python train.py --rope_base=10000.0 --rope_fraction=1.0 --init_std_qkv=0.0338 --lr_head=0.00984
Each number is 128 + 24 x the weight over its row's rms, rounded and kept within 0 to 255. Layers, rows and columns count from 0. Numbers have three digits each. The size before them is the row's rms in percent of the matrix's.

# down: layer 11 MLP down (transposed), 512x192, rms 0.183, rows 123-208, columns 0-47
# gate: layer 11 MLP gate, 512x192, rms 0.187, rows 124-209, columns 0-47
# up: layer 11 MLP up, 512x192, rms 0.195, rows 124-208, columns 0-47
down123 099:135120133154125095153173081106134108109159134133156106112145178180122171139112124165128124116142150116125102171153118083143132176176109128166138
gate124 102:134129174112127116109117118084074166204158085131125128141074140165139087146174126094153169145120095151131123076112130106111134164097119084116124
up124 100:157144101125180138103117105130100108142130105129149136143091137100148092125129086121109083148157153142128107181124139144105096132129151147144118
down124 100:129098074106143146104139158132116085081124135122133109158099134100170100097129137118156128133121102132127121088110129107151168154130128077149130
gate125 110:114109158158126135099131119139144122137079111114125141121127165109120106145148145159150113123110120132102108112155175163107120139100134124138201
up125 103:110130132103130139134146149104192138142118119157123117103200094148111133130131135114150117133124137170162125145131110130161198128090149113131103
down125 099:118154060153112103113120140093106164201119131128163079151077130134118140117149112088159123127086171131129128171126131107100148110186118106112169
gate126 104:096123113106114092134129156133130137152184134107145098113136138116100147100177100119143124126136135172126093134117132166135134129136127134141112
up126 103:087097084134146125140106170141101130106108122173112124152149106155119134096105114113145167123087125144127126133117146112122157103159144118132148
down126 098:161174108118099093128121229121169122120157102130088121096128141106064117138107121167127116113116139142113136115118105103097138144110140120085137
gate127 103:068149096127138148118119096100139125139084087136146122097125107129162126149144168132118102107145127113127135140118153148124173146130162143174145
up127 100:080105118141131164156161130101124081112137125116145155141128114137126162158139160142160136100114120139094130169092135129175143161129133133139114
down127 102:118121139146094128127130144125091152137145121154133150145126128101134140136134127136135125102093140106169151130135098135142177139159115124164120
gate128 098:117102092117126152114107113105123109138135101101150177121149151119133113105159146133115101124104057148077129126112156101128146163112152158137145
up128 102:145126101090138106109122104138146124192107078145162168108125100156131121170190136152145085164142103155100150108152114080103084133111141138106147
down128 100:163199143159136071159106081132108131139152145130134128124150077125115113107081099135111143101135143114115167095091105148135151094128153133154129
gate129 098:117137124120138121172167082129107150149118141147136163125129103109095117130127112113138111148159134104154134166163093114125123120133058105165129
up129 096:116139063149153079154161196148163105112129172117137146132133096171167121088167131119133121146132128166171121145134102154112127126113148109107117
down129 099:105128135145154127121119184126126094106101159152095079097164156134100166071136191157146112128143094136101114142138139157098110177108138164115134
gate130 097:148092134084134128099111128141178160117094120129124086130133114118112173164152092129110145122093094130149140129167101146174087137135107151109189
up130 094:115088164137119122128135094160127123126162154123154110137140124123097145117163126146126156130092117156159103136091158107142087130112153112138138
down130 099:108130101085134086124133113143132104077176122120140116124132128121129143100070125134145114113144125137130084194114156185096158128170164110138084
gate131 109:134097089124090108153113192132146102132088099105079157126129091134136128124138121124118140173129109131098139129135151124132113141131150143117129
up131 104:154141102142112123121114148149109105124127141145086135133154095102105087133155186126135117117149122143103184159126116161168076152116123116116111
down131 098:123149119097106150113118188138111106102156110147124125161121084109135139128163150116119142131142104153145138142131126147118122141119098103073130
gate132 102:081122082102136099128122190152117121098143190149134162110116138140130169153107156101098126144126108124167091088138133114106104100135119131101076
up132 101:137135121169164145140121096115104124140151115104108143115123129151146156138132141129153134142154154081113119137117111095137149136126125154158140
down132 100:149099150101147104136108126099139161128087126162159114113130143092113109119085152123165124116165122140132122122125120142166107116089169144106147
gate133 093:132149073149128129105154112143126085130142151136138163109119143153116151164150159153175115095122152110145161101104107135112119139150118122105073
up133 104:083146106147140122149150140129119122103102131127110120122114131078149082139104115122129086124130159135121134122126113107146149151107121178119167
down133 101:114102100099113126107135066133105126082102115155121179127127133162168140147122159145164147110135121136151155110151131140084158158116111104123159
gate134 115:148150059113136120158125096090123163127125116088118124155108157134141113159134132150107135112101181155138139157122102135147180133098164118141107
up134 105:151109097114080148137087124121145107097152126125123065121145120141093098103126097132119076149139156146113152141108090110116112120135178120120086
down134 108:142098138135144112107167151092135130137115100122125088145130111115132127124144121091103085103122125118139126151138128118120102119154096083099147
gate135 101:110112109148128121118146121129179133145116104120155126108108149139144157142179092102121136131132096157121136114178103116135120116136125140104158
up135 104:113127075165156097114104136099113158141124088118154169104125128096119115151139092133153116135132156146098132151120131168114146134078069139155146
down135 103:155145157127129107169071121150142100150179149151107131149141161148118086138153137139059141145094123121137127141150176133139124097103100127087131
gate136 093:092109109074142147128088111100142115113145139138174134159125140125183115130146161156118112128133127105091137138128163114160151140093121125071114
up136 098:160103160119089148093141120111143140118126137138126112174112170161116127109134112137151119125116138133153089157130166130122123159105110133109200
down136 093:102146147095127130181140147149151165198144140137135116129148192118140123104107131138146150160098153154086156158153133109134172111151148093131132
gate137 105:155138162170105138163157137173085128146102152115147106137150110149146141106145169091164117113162143125139142166147099132155110143126127135096126
up137 100:102131140158121140159117137116117095150144094137142162137096128131125131158117107141123106120146118105124110144119061095125141125137101156153157
down137 102:083084150110124114128131124120154124100110124179111103122174130114124089139172155132144139133133129167121113109161152172115111094109166152134115
gate138 109:117147182119161126124129123109099144182124131107118147147137131112146168142138054144118102106134139137138121140143136142144156134138081132106142
up138 104:130128105116104089137139131172140149137128127159092112120144176136110102127131122137129129085104146132166173140111133122104086151127097100168149
down138 098:156098148147130108124108120153128114127137108141134111122167095146145104139096124094135111138173119172122147105067144116124161168149128115127135
gate139 102:115126119136130140128142119072153126142138101097149161133191142104114106085159139091128126131143130112130172144153149094156108147109161101159074
up139 106:108132119110154119121141147188117149138114121093093156145134121091151123091144090113121141099122151117150118157094134128167118127131145129166148
down139 104:100153189141127153114102153114115115131134101142132115095090130131124117117155102137147114094082074107117131087139120113130108137085074128167135
gate140 095:149144097133146131174107111100113128071133134130102112081141142127121113134121123137169132188101140159133115134140134163145123127137106137139132
up140 105:151144137118135138156107097120083148108095143088135093121108151172129110123112148155140155124137124123100115121109121148146139168147126150099168
down140 099:096120164124122139097111114084136107175095117140132146164111113161144110153148152136094117109153086103133154130149099160119108140148114101156112
gate141 099:117137123090157062140114144108097114170112140149109142109124150126127106123114126104110149139138121132146140109119094141153170127130137127094105
up141 096:134116143094088137117106103132142137101116118133127107135116161146160124151102140173101129100100110127166108134111150119092122160115122155144154
down141 100:126141140150118146138122162134147137127161127121135123157092131112103126131132160107121094130133163116121095142103137087144120140111122146130117
gate142 107:128108146087148164125099116087100103179136156139126137108153138117142143103143161110118157140125145108089113123130134153150152150182106074084128
up142 105:096135158140168100123105131154145146156089157164160112168128103111138139116117109121126135124130103109123134155142120106136089165132123087129105
down142 101:127128148147135121157121152148133140094163149115091125125087114157132116150185115136157122121088156139117175120127149140070097175151153150113153
gate143 094:141119099152133143120125126102107100118128130164197085095127134096137134113159146170139127135107120130135129099128154138141101149137115099143084
up143 098:161163159091135111107141123088161077117145126161095112123152117125153108122131097115167138132105138131121132131104125143135137100143126055125132
down143 097:109127205164132101123083093112153148136128108169166145141084143146128129110107100107119095107165167146076103096095107177109125137120189111138136
gate144 101:097112123167139142118110073058101114116155168169103118138129103094127118129121151110117149165121132165151116110129137172115163124094086146176115
up144 095:149168138105139131105098141092111120154166174164146107157162119077150092157114096127124119140116110137151127145177125160119117136140117164121130
down144 103:152115204159124163148140087138132132129104128132149166142137125144128099163091148139134129160079121141134152165160127133152082125125149127123132
gate145 112:113145138118114098151158143120125167118137126136120135134137086128126110133138122053135103130131095130116127119126141139105138123154094123112128
up145 102:109161133139117116101153128109159159119134140111132139130129113102143152185120099162129143108115123147105148151125143118118131090181111170103152
down145 104:109167162155101144141111150096119193160120121117126085131115148134121125162059105123142159140099098141115176120121147116160108135149100100147108
gate146 097:096115162144146116133097115153093118110102070095124115167077121138123151133134129116092133107096114106129121129151163146087117081110142092109162
up146 095:114114156111118117154116186114188066091113139173168101147123136131138134114161132075138092121185142136158094141198118141140129135133138090128150
down146 094:103101121149149147147140127100134082114151107116134104105068109105118129115153105122124110157123123133171132169119116124072140121111138138125134
gate147 101:089115167097168137126165123164146176128117118181137131141136148155139178116150168117108140146126091121113097110173141147101120130128150131142126
up147 094:168126102131150126134155158136120142081103153080160143108118100110130143080120111139103106113155126108139149145098121151147117129143117148135119
down147 111:149121083111099114165104158085149155115113151115171126131136126138130132158134167172164139150141093124102124089159134119127103125114154128152129
gate148 095:140138117157155146112172107103157140138105138136148151111160153123137151123108124097140138167088118127115129116125120132151166123126152092147132
up148 099:143113107136069111144122104127142183122107137135105113166146105179157129173130116145136121088123120114145078088104128132136134126136150151125100
down148 096:159140138139162118087158191102100134124111111122146077133103084063128122136116106119132121130120097099101139121146138117079135111095111124139121
gate149 106:101107120139168125130155099137142156159102114101123123096142137143150175125185119115159122123118138165132131128088148130143149117123108125158156
up149 097:138167130172072148127146135130103131120124127118157159109134148120118129177144158140129128126109140122140182123109119103159095131142127148110099
down149 096:132080109133132113129119125111161133127133174159151174139107115110131123170155112193102171144152099117111120128129059107158112118134141144149100
gate150 101:106108139150161127156149111144122108132122116110136143138148172149115087118126109103119113144177114081096149076138114122149133161142148151114121
up150 100:084089138124117122165173097130117130134107147096149092135131140123063107130129129170148099116147107131122175108130131090155109113165133148089157
down150 098:136110167157138115154150098125126118155143122118126104147128136150124130126090180135104156105142119100126120146150097095102130124128105090135076
gate151 088:109122158148160129178107126107088089115131094135122145116076136164137178131112158107132125115123113105135151112141128120108123105134156096106120
up151 099:124156155149106136137142086142113111108140145098115164113091132105117106133148111127132100144104119101113122151090104117131095124151119146142138
down151 094:145153118097132123105178100127122120130142078127119184129133133157139163145110125182133156128152090137135179129165140097143127134126118156108130
gate152 091:143140101144117150109119151153121114124105162099140162143100148093137128125112091160075151133103178137077108115149160089141133154136149138100119
up152 097:106133172143134127131118119117147128121138141119121117150127099106154109138163132108118119105117103128116100061132170092130157115122107139100139
down152 099:123161175167136165131132149119153121144107153137116124127105128111146109086114136092130109144092154145072113123144124090134140110110137159097091
gate153 102:071125126109124153124168132141132128120122184166130119135158137139066158116093120148114123144100149154112127117075144115129118139144098120145124
up153 100:159132145149124140140126144128121130121154128144106152143154143138129099137085123162128106120122192149107130133131102162152178118120129108137110
down153 099:080117097147102169149097128100172119080121088129178126095132138102170134134124140112122147090119148104170122089127108148125128136125164149098168
gate154 101:113122104150117114112126110098110124079116164063122115105128146124113147156108131102154158117089114147148166128100116168160110083118126119137102
up154 127:147124158133127110137138116140141099121154130125155168094152115148070093139127116137156191107143128162097072104109138162149107112193105132117142
down154 116:189128109130115119141124171129116133139103071145129133156143130124106110114159129126103115157120159121087098139154147109146110131129147119100103
gate155 095:121125166145099088151148111068139065159093120147160150161165134126164159147184102111115110105149117105142073123112098137133116100153158123098171
up155 092:144130091078170150081145160144135199081100087131119117106142137122114133138117140178137129100139150115107136121134142122126122110081128115125122
down155 100:132100088109126156180140066113142115160125160152097136150170111131142174156160097148132117174148115113119088141101136136118138081114181113134133
gate156 097:100137128080119148110157078140107117111117173156121118093122109132101107158116122148109111126159126117147095191119163162146109144107127107119121
up156 096:117145189139146112150085109134095130120119095133108148128128111131129163131119129160123065117146136145097078094123125094126138140131154121157134
down156 097:116126084182135142118149081129110069130136135107117163085147128138125149116108159173142119133097129121172130138153124146141123125127148110085104
gate157 102:082146094127139098110145130142084123094109138106091129097150145147174128109108130143143093142119126106118151077109087122135124109112121154131138
up157 101:125109100151118108133126117150105125136103124140123108106134123129141150124111155171109166109120106159172142104126138127116135133109119150160104
down157 099:132134138128126143088149152117068141120162140080121124080138121144159119102107092102095140116123119138103145122161048122129091137107095108115101
gate158 097:137122112131100122129089188127110118104094136142114118116107188179150163162091165110087113124129098118129119081105147139117111115074114164131103
up158 100:175184152139148102133143128101103139191162144132161191109102143115113109188149091136095141121127173143164113154099123166088128123155142107122125
down158 098:098101128149152123157139134139147154090144126111114120107137126138135100066081154121123156106163171140125108125103161096133159122129147133138113
gate159 100:134124165143153166133145081141176116116139097125106101135160139133087102093131166153160148090175122121084113170178133140103187153146135069153150
up159 104:147162159111115146160151103140101102114132121112140090110130144141073147120111134125140135121138143141121126153106115114103154067146159159131107
down159 101:160126128129116093113150109107123151102151121137135121164138147115144103115116140152098122149123108154090133133101179134144141159111110138110091
gate160 104:135130146131147130153173136111123115107079088139164111160126100117136125123132130155121132123120124112160152145162125140109127159160119084105134
up160 102:146101180119103140121145135129116111117133103097144142141109145127069135158174115137139159101111183151100143148113111100096130156182112101149170
down160 103:137101174105158163127093134109139119098169128107123119144163122093124201134110120132137117142125086145120139144136103113147107119138144160143143
gate161 096:128113095090091148113160160174151123137146127117132132132126092108109147104125139109172113109094113134136118118143169123123145152170165161129151
up161 100:100129112111153125148096137147119127162158117144105138083129123144116120124132132129104157127130107150149121167122099149178110150122108142117123
down161 100:123112089137151131139135078150109128119154089172126140111102140138100097104115171156130115125130128153159103152132151142149139119161125151172155
gate162 102:103107127129157131091102091123152124145141160097107116141126153119159123174102103128074200129114156163129087119115155125168153116181141108153157
up162 102:093129145148148112169113119155120130105103129174139129121138098099145164120104143136139180137132124103179145099148181153129107127135104145138121
down162 099:134116143126116107136102119158148139138134160124159135111162162134134147132175166148092158081121091125139139105125157106144117099124132134174172
gate163 093:138114145124113111126131113157096154130140111157138123085115191111105191061136105123130084094111092102156132161127140138124144131121129116117081
up163 099:141118088124133136112131154147106141093146127134128087131122104156126116161147131114125125117114109081143116153107141120170156121125196145133114
down163 095:147111073157140108136146103075097123149109094087144145124142138150094125156099136134186111156153150137141165110146142173134143132134153121110108
gate164 099:070109107111117147155116110087155114162136123101152126081127108111088079134123085151132139148153146164134166159130058174127055158090125131136077
up164 104:138131164096124086124079125155085145144120109154141056166131132139143128126162112144114141124121131103147126140135136108174141128115149158139110
down164 106:131093103094113159093122093111116119132119145106126089158097099075159133146113134115101168108148131156135108080088143130094159110106174109147124
gate165 096:124107109094114144141121168113107091121161129096132115122119157153150125119151118130147118133109148117168152066115103124147180169086151124104103
up165 099:120094135162148080122127108143153150150125096163130145146127128124117123174118166153088137122126114119090086119107131139131102108129110121139131
down165 094:160112103107110137137171103102111150098124137089160126126083179161130144094158142137173135136137089133166093133108116145126078127125139125070106
gate166 093:123074138096112127137107097084132104094169167155156163160143138123131169155133145116121136132125121120119166101134105143157125138120121049148097
up166 099:163169149130153134097138158136093088150132112094176121132107071133180147106121126121123105151151179162120155143109115104109138156126151109142149
down166 097:120104126163107124123136173100150132145117114136136118132092154103146155135120135130130136091127155137100109132154105150166157071104130154124155
gate167 107:110136092102126124126088147147130177088133145114154151112099141153152094128150123085156163088122093105131126098141145158107138107101153170098142
up167 105:128157117116117152109084128094139139083098121087100114126106107167155109122128136157134119106151125119123142093140120135099118112136117116118154
down167 106:108089172163125123136157133118086161099128108154144136129150132125128133131135136145101116133147120118155128119110124092122131138141122147125119
gate168 098:098123128155099107169161118084137124106109126132116113137181115084118114146148147137131139135094100172097086103119170111106094141146146114153157
up168 099:136129168127162087111143113130147152119144120111134144082131123167132155121102122099147124135105100162122137120118100159126143138144148123152078
down168 101:125142149128134153140106130106185154128126090118120108154134150144115169132140134182122124116160158075098149117161128152116130157110122105176124
gate169 100:159164133082110155116151113125104154094115134098142156162161123168116068097108151117129107097137154120167110143164165141122090131119151111100139
up169 101:108100112118143186187141128112108178144142130144089131100127141183116131157084146145133139121130097117086108090155103173153125107124157137100105
down169 091:116108167130125137117131101127149129124169186138102075143156112170129171099155149119142094126106148120130144116118160135111146161106120107143145
gate170 096:121154163123111144110094153127143141155092153107148076096105168137162108092125106112140154149124115132116129151132138133147112091108096191129124
up170 100:130103071135120152161090110147149098121119131074095145152140102108129113164136136146123136187119153120071112089102127138126103162113173135082124
down170 089:144073120129147090110134035116154124153122159142133117144128123135145112114135107109135086060151188126145125139150156125130090114101112169094117
gate171 103:140156077123171107099126129130125103142137146118150141125124117151182093133153092156086154137129173129109155112107170160099139165129162173137135
up171 102:174065117113158101130157110118108160118103129109109161137136089129151134165135090153102129126162184154140180154137126139145127135137110167118156
down171 097:110113141111081133112166131124122114159119088119186102135126128111096112122167135099103125132122121136097130125119083085111141124089129142124144
gate172 104:112150112097125119109133106094133118158108117118129077144126151107108165086128136131161109150135141125112128090139127123186114110129112140138122
up172 106:141102143159148154143134117109159112130111133136136175141114107139138140140136101135112113159092115148114116107104130116117121121134181081136111
down172 104:146100163147170144122127095107128126105167130147120165133130096127099119145114125123111137117152172100084143128087157092140100112167119123121134
gate173 110:103145182133103129136116128095132146141120153112135155113149096129107133100073153142122115115180100145181131144120138179142140147142127148124115
up173 097:140104108101145142131100129146135116123166102133133106099134137071164068147134138136138129145117164119086106101150125110115163120151163159108115
down173 096:111121083145106137108180103135165146151119105156156111127124107116120145143154164141138108105116113120187125109088107127149125137122097159111132
gate174 101:124107155124139144163126130111151142152124105095138114152149118104138168133107076151138119166162097121152115148155116124139084147156141117123128
up174 102:089126125187174123077072132098160112108126101124130155129139108130128159149139124122110165119150101109125117097119143115121097130138168122157103
down174 095:127146205073158126126103114122169159119128124145076133096093154144111141140117142103100137140127134094124124150101140135161133131104137156143136
gate175 096:114118063142129078165173157069135098154096110128112097095089119124152128131140130162122156153128156136109086138142135142133154115093160136181139
up175 098:130173130120104143134141138138147146160151116177152090139141136165115189128104106133133153136143124151091145136075125119087134132064118169149156
down175 101:155109172116148104147151118147112124136114157146098160114127138142140147130125150114158128092124142143114154111160107106145144156104111156081110
gate176 103:150124142131166168092140116123140149118177098126153160123143114176097163114134155112096106152120154095107140115124131146129165096162156119104156
up176 099:161135134093148147112121139155132134116098154137165077146147121130145110144138089080133123109111168120136123113143113109084115140154110121126126
down176 099:103139168166167121157105131164158111150105077108133130128146108120135120127121101109103115073157129132146181097146163137138125147116123131169118
gate177 098:101134088097171185148118114094136154151130127199172141135135111091112123129127131097138147117097126136101138156116102144141153139130120091124161
up177 103:100102099143100145140129152116119084075107147094132121101131117170074102119118141141089164110114138167118147136143120163106137105151103118115117
down177 100:139153168125129127124113142122187100103101101148132173105115136176158137080116148118101130136126080159165101153148136133127180113106131171135156
gate178 100:155091137124079148052105109117148128106140154143138167171126121123143155124125086134127174139123153126089158135130109137168104157147158135156154
up178 102:136154122119139109124105147110127124109122109147108130140152118104141141113123153116187131122105121136103130134117091099090131130126141121127129
down178 102:098120063110144111047110075136147110152154128100090140144138168156133135125131178170113111157153132086149141118143141142154094102126132175143103
gate179 092:137118104112154146108134112113098138126106106148113141180136152125120125097155101105128154107129154185149135156098113113124101138145146135149148
up179 097:134141134150110127159139118118116154131085148125138134165106136171145147100139126159128134155105123137104121098087158157109129144167151103118141
down179 104:120154116126120115127127105101103122135173128120153112090088129128130138130143109121143116122096119152135162162125162176116112117142119110082092
gate180 102:108135185112109108112096099112092123103115133122127118171162128102135140113122123081095112103143115115110166086159108143147138114078157127140109
up180 095:109090123128107134131112132122146127125095163124122146110150142110107080130121175124114141086132153135128169107137116112150137134105155189104124
down180 090:144141104145142127170110173099151096128119134123145116130152132143125173101168107137098158162118102142142133149138104162115105145130119123149182
gate181 104:114095110118130171119115099109131097135123102092109150127117154115145092137130093139135103105144110128139112130096173181188107142113143128124159
up181 095:067117122149189108129171120112170138143149122082160143136106122131108133139128155107171151125128131126093106142139147116162140125106146125156128
down181 101:100148133125107160139093098149118146140143097115159135137138137113120153168167122131137137119120131103167057096107121121115094116058111108167101
gate182 098:132126101100061143112148091129144078115133084137147094109118140135154112136102126142166087093130126096159142101111110158140126108136158133140115
up182 095:130097131126193147123126199120118117152118127128152123125130112128129173139101152109125108126112117153093108149147139152115159134159174139118133
down182 098:116144176102141181111166153148127140146119158163094112124130081118164109111145124111098123108136135083129163084129142122139138117162164172116113
gate183 105:117129097183163138097109151153129133176107134128051136113167131147161171119187141125064137134113128135091086101152142149121153093120126146195128
up183 105:125126144184153147103173102187142149093120133134152132109141125135163158117117138105127163122152079144091128115111101128083173113145077176205116
down183 107:126124105107136155122134046166163134097127128125126113097147105144136087115143108147118160126101138128099106159124122110171136156155113135080130
gate184 106:106117175127117146108126158111129144152083149127146078137117088119145113153151123134175123122126121128172082096132143107130109128186136113154119
up184 104:086134165154147135164149148110127119157187125118146139110145138111128170175120164155178131103180160138138175143086136106140086144093140114109137
down184 102:112127163138073101100110119135121103182163092183116109117139172144151102117098130158121108141130105100142113142122128119113157141160089128083117
gate185 092:115109167116156156150144155141156062102164120205117152148121119147106108120131170142145119151145083136099141139119135138123121153137118137098119
up185 095:114116161123157163156108119117126124092102122143146110111143148172154141113122162145141092127133174127117151122123136109119105131132075155097134
down185 093:085137091104127096136100125093141098143155149127117069127131114105110140096155133133166145127113143164128134128144114134122115106105101126171162
gate186 095:107110102158131154114110128145140120097149138094143102109123173132145134117115149178135147091139091164113127119139144116074089108116119132103130
up186 099:120154105145128113167146143088150119124127168087120121128112113111128127136157103135144147102123106111104110172128134126123121136179117138179134
down186 097:098099150130138107141140091131137121129127129187120130151176148168156095127097146082131113124162125107169132095117115105143153154149140139099098
gate187 105:096146131154099089137147163101117128149162150151102177134119185135131104121115118116155110160110121133113104113128104158109125117178146140112121
up187 107:092133145133176178107124153147122170092105185180143114148129121142118132083159105133122141102121112153137138149078109136115090085117137110084127
down187 108:139118123068088132113146137164146124145122105150134107095126115120116123125151126097148115138110156105107097131088150137153145098115156140101146
gate188 101:114141134098138128139149162164121129123144120154139104083108082115123136123131131078124132141144093134161153077147136156132149136090144083125144
up188 100:107122169158158132109111086136119139155124128122131159130129113142126113135133138091118100152121147140154136121172146133116152154132136136152093
down188 100:133143141117092124149134163137118148115155096100150096186143074131170171105103099145134104155121137085173112115096128146114150134132097156134117
gate189 112:108151107094147180110114089114122160143144143119098115087107183156101135169135129132121130148153113153132141104173154105130161116132108134115165
up189 109:188174096091121109099136096128133097127171117105091121158133130123168123151114129133111144133129101137164130135118118121094118114134130165123140
down189 103:109133111118151142160117066086179103092165138109137074122122134139119109160130112111110115132159137150141161112178180126139173119158169127144155
gate190 094:143102182125166147130100106117157108071139159111117090147130127128128128121145087098140137098149119105165113113099125124124115113122104112117079
up190 104:104155117114107091137110082113108118127161157138150123100120111120159125125148095143136108110147180119114138175114130125127124097132087126161162
down190 098:134074152120094113130098086115124142138127164170122139110177097115120131133102172153142098125132097134093111144175124148130110118105155116128132
gate191 099:109129149109137140108133068104139120102136142143142121131131162108148116153122121169131134110128118136119081147150105109124137136162095102091128
up191 101:115100120166114142120112109129125088105097124115164097118147131140145157079189164124156135135111142090146098152147085101136167129117091125144138
down191 102:091119106160111106182121103156145123177111123144143087156128102118106112137127147114112156116146173132117155114146138157176102077156120142137121
gate192 098:139112148156132095097111108108131166135102138140085076128092139127111170124206118130155137105132151150123134141160115146133110125112114104118123
up192 097:129091122152112121120139128156115160144119153101131149151137098164118129138124127161151148162113105092133086072117150118146126132148133152088137
down192 100:133113056132127146142114120121128151157098091136141154125127106160151129146127118123121108140140149128150136111144153133082115109095167077100099
gate193 096:112127090098136124138142116122097117128142146129139146127118190127160124162099114137071093119154111126135153106146121157111135083100161123132138
up193 097:162139129128143144124136126098134129126164129153099118130131111122140112130164128102159142158130146114156092178128090108132120155105104105169144
down193 093:106142111098128120106142057176151124120138134143137126144127115130117101138090132169108123131150131123162100111095176119154143127154124078120150
gate194 113:113138098112181160149087079069122146150142139142093119161152147148140119115125167076136109073128116098101142152090115139107089126081122103110132
up194 110:139137143085146124154104062131099127117112123126139085138117091112185156102130152161121132133106154116123109137167143118144113141135118123145078
down194 103:132147070131095121117106086114108155157135110144168126120137128131134109133093146036175128111126144137149142086162131146107150163138132140103159
gate195 101:129122132124174167098139120094178147132151171139114087148144126116097162092102130118097113134105104121125139127128145144129154124131140120117158
up195 106:110120130134138134173121106109126139145167135068142156155182137174114119133084123155158135078126139129147138102083143158130134147102147124116162
down195 104:145141130112150096106132108123133156094161092096134134111119141095135129120123108120122130139159089118109123142140133144127142131091155141116124
gate196 097:103143114135143113120142119115157162162091088135106141151110168133147111111128143117165136178168107107126139125161099091089121166102151110141115
up196 109:127141148124098129101152126148115112120128141144173102127120092113094145142132111088113151164154124108129083130099102103115085124100097134159112
down196 102:155089134109151148162129176129118119116119132120133153161083112139108143169154143103104122116093138114118132127082084193127157142175120106118179
gate197 107:098112101112169150101136132088146147130224136130100150091166150142113139135137160122154148142120152118124120057090116127110150098135143115117139
up197 108:133115167116107130143116115144146140147122136066115134160156150136104068106115127172113065135115128111100103123115071084122108138141071144142152
down197 100:163127068096150130101192118131112137135151163135125172129139142095164112130131117134169126086112102139106105118110160172138140130136147119123132
gate198 105:117079154125128188118156126117116124162147127119109125169143103177126090082116112126074070118157163111141107133131127170109136134126149153121132
up198 101:079153144091141152087163111147144099091116161133112101095124126144142125056106089151113167085119131140126130161136126132108128116154120121153150
down198 103:163191084173164151160113084143118117152140131094164134147159100114122100097149144108094119118113119095087121102100129128071095116142081156109091
gate199 095:146130098118093128144117122087101120117100096169193150168144157145157131140143128128146098142129143136141090119100134120112148105116111138125100
up199 094:134112128135116101090119134131084141149139090118130125172126152139117141126114101135124160176099126140117145120105109136109140104135094125142128
down199 099:113121190097145140135132112086116062130120116143109160146131099118121108120130143138144133135148127161159160156185101148141158137096142110180171
gate200 108:082090157148152078143117117129124140134139154151101111112109151137133158143115117122091094058118115147089141130117121126111130127132148123139135
up200 105:137111074124116139110103186096124105129148135118179129103091125129134156133141113143130072131133125098102137133185082126138148099096119117139120
down200 103:135134143125081140182136116136140110174125087147123093101151140114124142136141082134088149196127108105123141124125116170129139121123144110121130
gate201 100:162092137121126106134117134124137141121138167158117129133106120085116144161117143143139156176108106081158226122144140151143155103134095169107133
up201 099:120118121098118124114138160147100102161115106133120156111132085191148116137168114102150140141121152122143169126142128167138132148125141117107140
down201 096:100096105118094139097128172118156157154126105119146105146112141158152142124163123118127156099139062110058110120122149134180129094137132140146111
gate202 098:127115158131059130103132091187119149151145110162168094136156137154101131152156159110110126124130112117113108149101110145145140088136114128129155
up202 091:127131108129143099096139154089120071092091081129134150099132182122134090102121135137119119138115135143128135151155126141130149133137121177120145
down202 094:111120064136152159168138161096145120089130141104135146140088181131122132127124132142125096151146109151105140127152145158148173105115153112123095
gate203 110:118140073107085145129137097093071079111102114141167148116142087097136111108109077146087092128127159083111143126132089085118130125101153112135105
up203 100:147101128142148069081141079164140162101107102133146121140094126107128132104057188134119165123116147126130123147132127093107151083114152114110163
down203 106:112178044166096138116121135151130110123128110135174128125096116101102175111155108166156147135101103138079111147118131130168118155184120124138120
gate204 100:178120164114131116135155141121154128118148108088128123120153118129126111067121118156136136122176121148134159099097146107112124106113152149112114
up204 100:134125132111191135083163135143102104175129136113172119113155111137110081094151144115116160125138090144149101126145130124163118119121130136050116
down204 101:135121143206132112117090119163167175104111141098107121118132128166149115130108144134113087129111140144122140152133108157080114118138137099136126
gate205 100:167128166135112140124104144115109106162151091159140124151130079095120104180114107137154135131155122125085139126133091119143124113144162114152144
up205 099:134142095129097128140131066163165114133159138131075150127097130120159115114129122118121129163062171183153114153129106111126153134139178160179110
down205 095:129139111084112153135103145138110145154149100119154094144122119130126157147156147131077142135166092126091138165142159104117142105128109122147132
gate206 101:118144136115116142099139148129130106112142113116117100106122178119101102149155124100112104107092120090160151132105121106109071115149122152168142
up206 099:137105168124149124122081113127158075073150155129117128167123172095135152114138124118117146128124119117130099158059168165105142140129125116105154
down206 100:143124156149103105108097114116167181161102092078102107115124122154107123144174183136128083104108128109128105129120113107134146150162131127167121
gate207 098:137154102118125091143142128084070154115137123155168119162126122120084114143111147108148126112096165083134124118116109137122108148118131164131152
up207 105:128141157094134163092146119176143142179153131108100163125158095121129115142119071135124091095162121141089150096121129137103113149106134128122137
down207 106:134190127111135099101083109143166148131135162117110073149119140132140154112093094150144140148094133112139120078170106129198141132128128143166136
gate208 098:112139104140107102109147100144132156114146117130097114124112172109122129114128121164144145145162163114124141151128150150115101108116126134094097
up208 105:133139119152124120134136128103110142112161133121102105107118128152128140125126120124133144125130112150101123135170132090142130164121106125162158
down208 107:193147128148104125103160108157121112139124148092166138128112095133125142092115141101147103106096142092095117140166151112062123097149115137166144
gate209 100:132135079097139139171143079081122141139091110132122084118122121132138128113103123175147125120168157127127128138142162206134117131110114137128121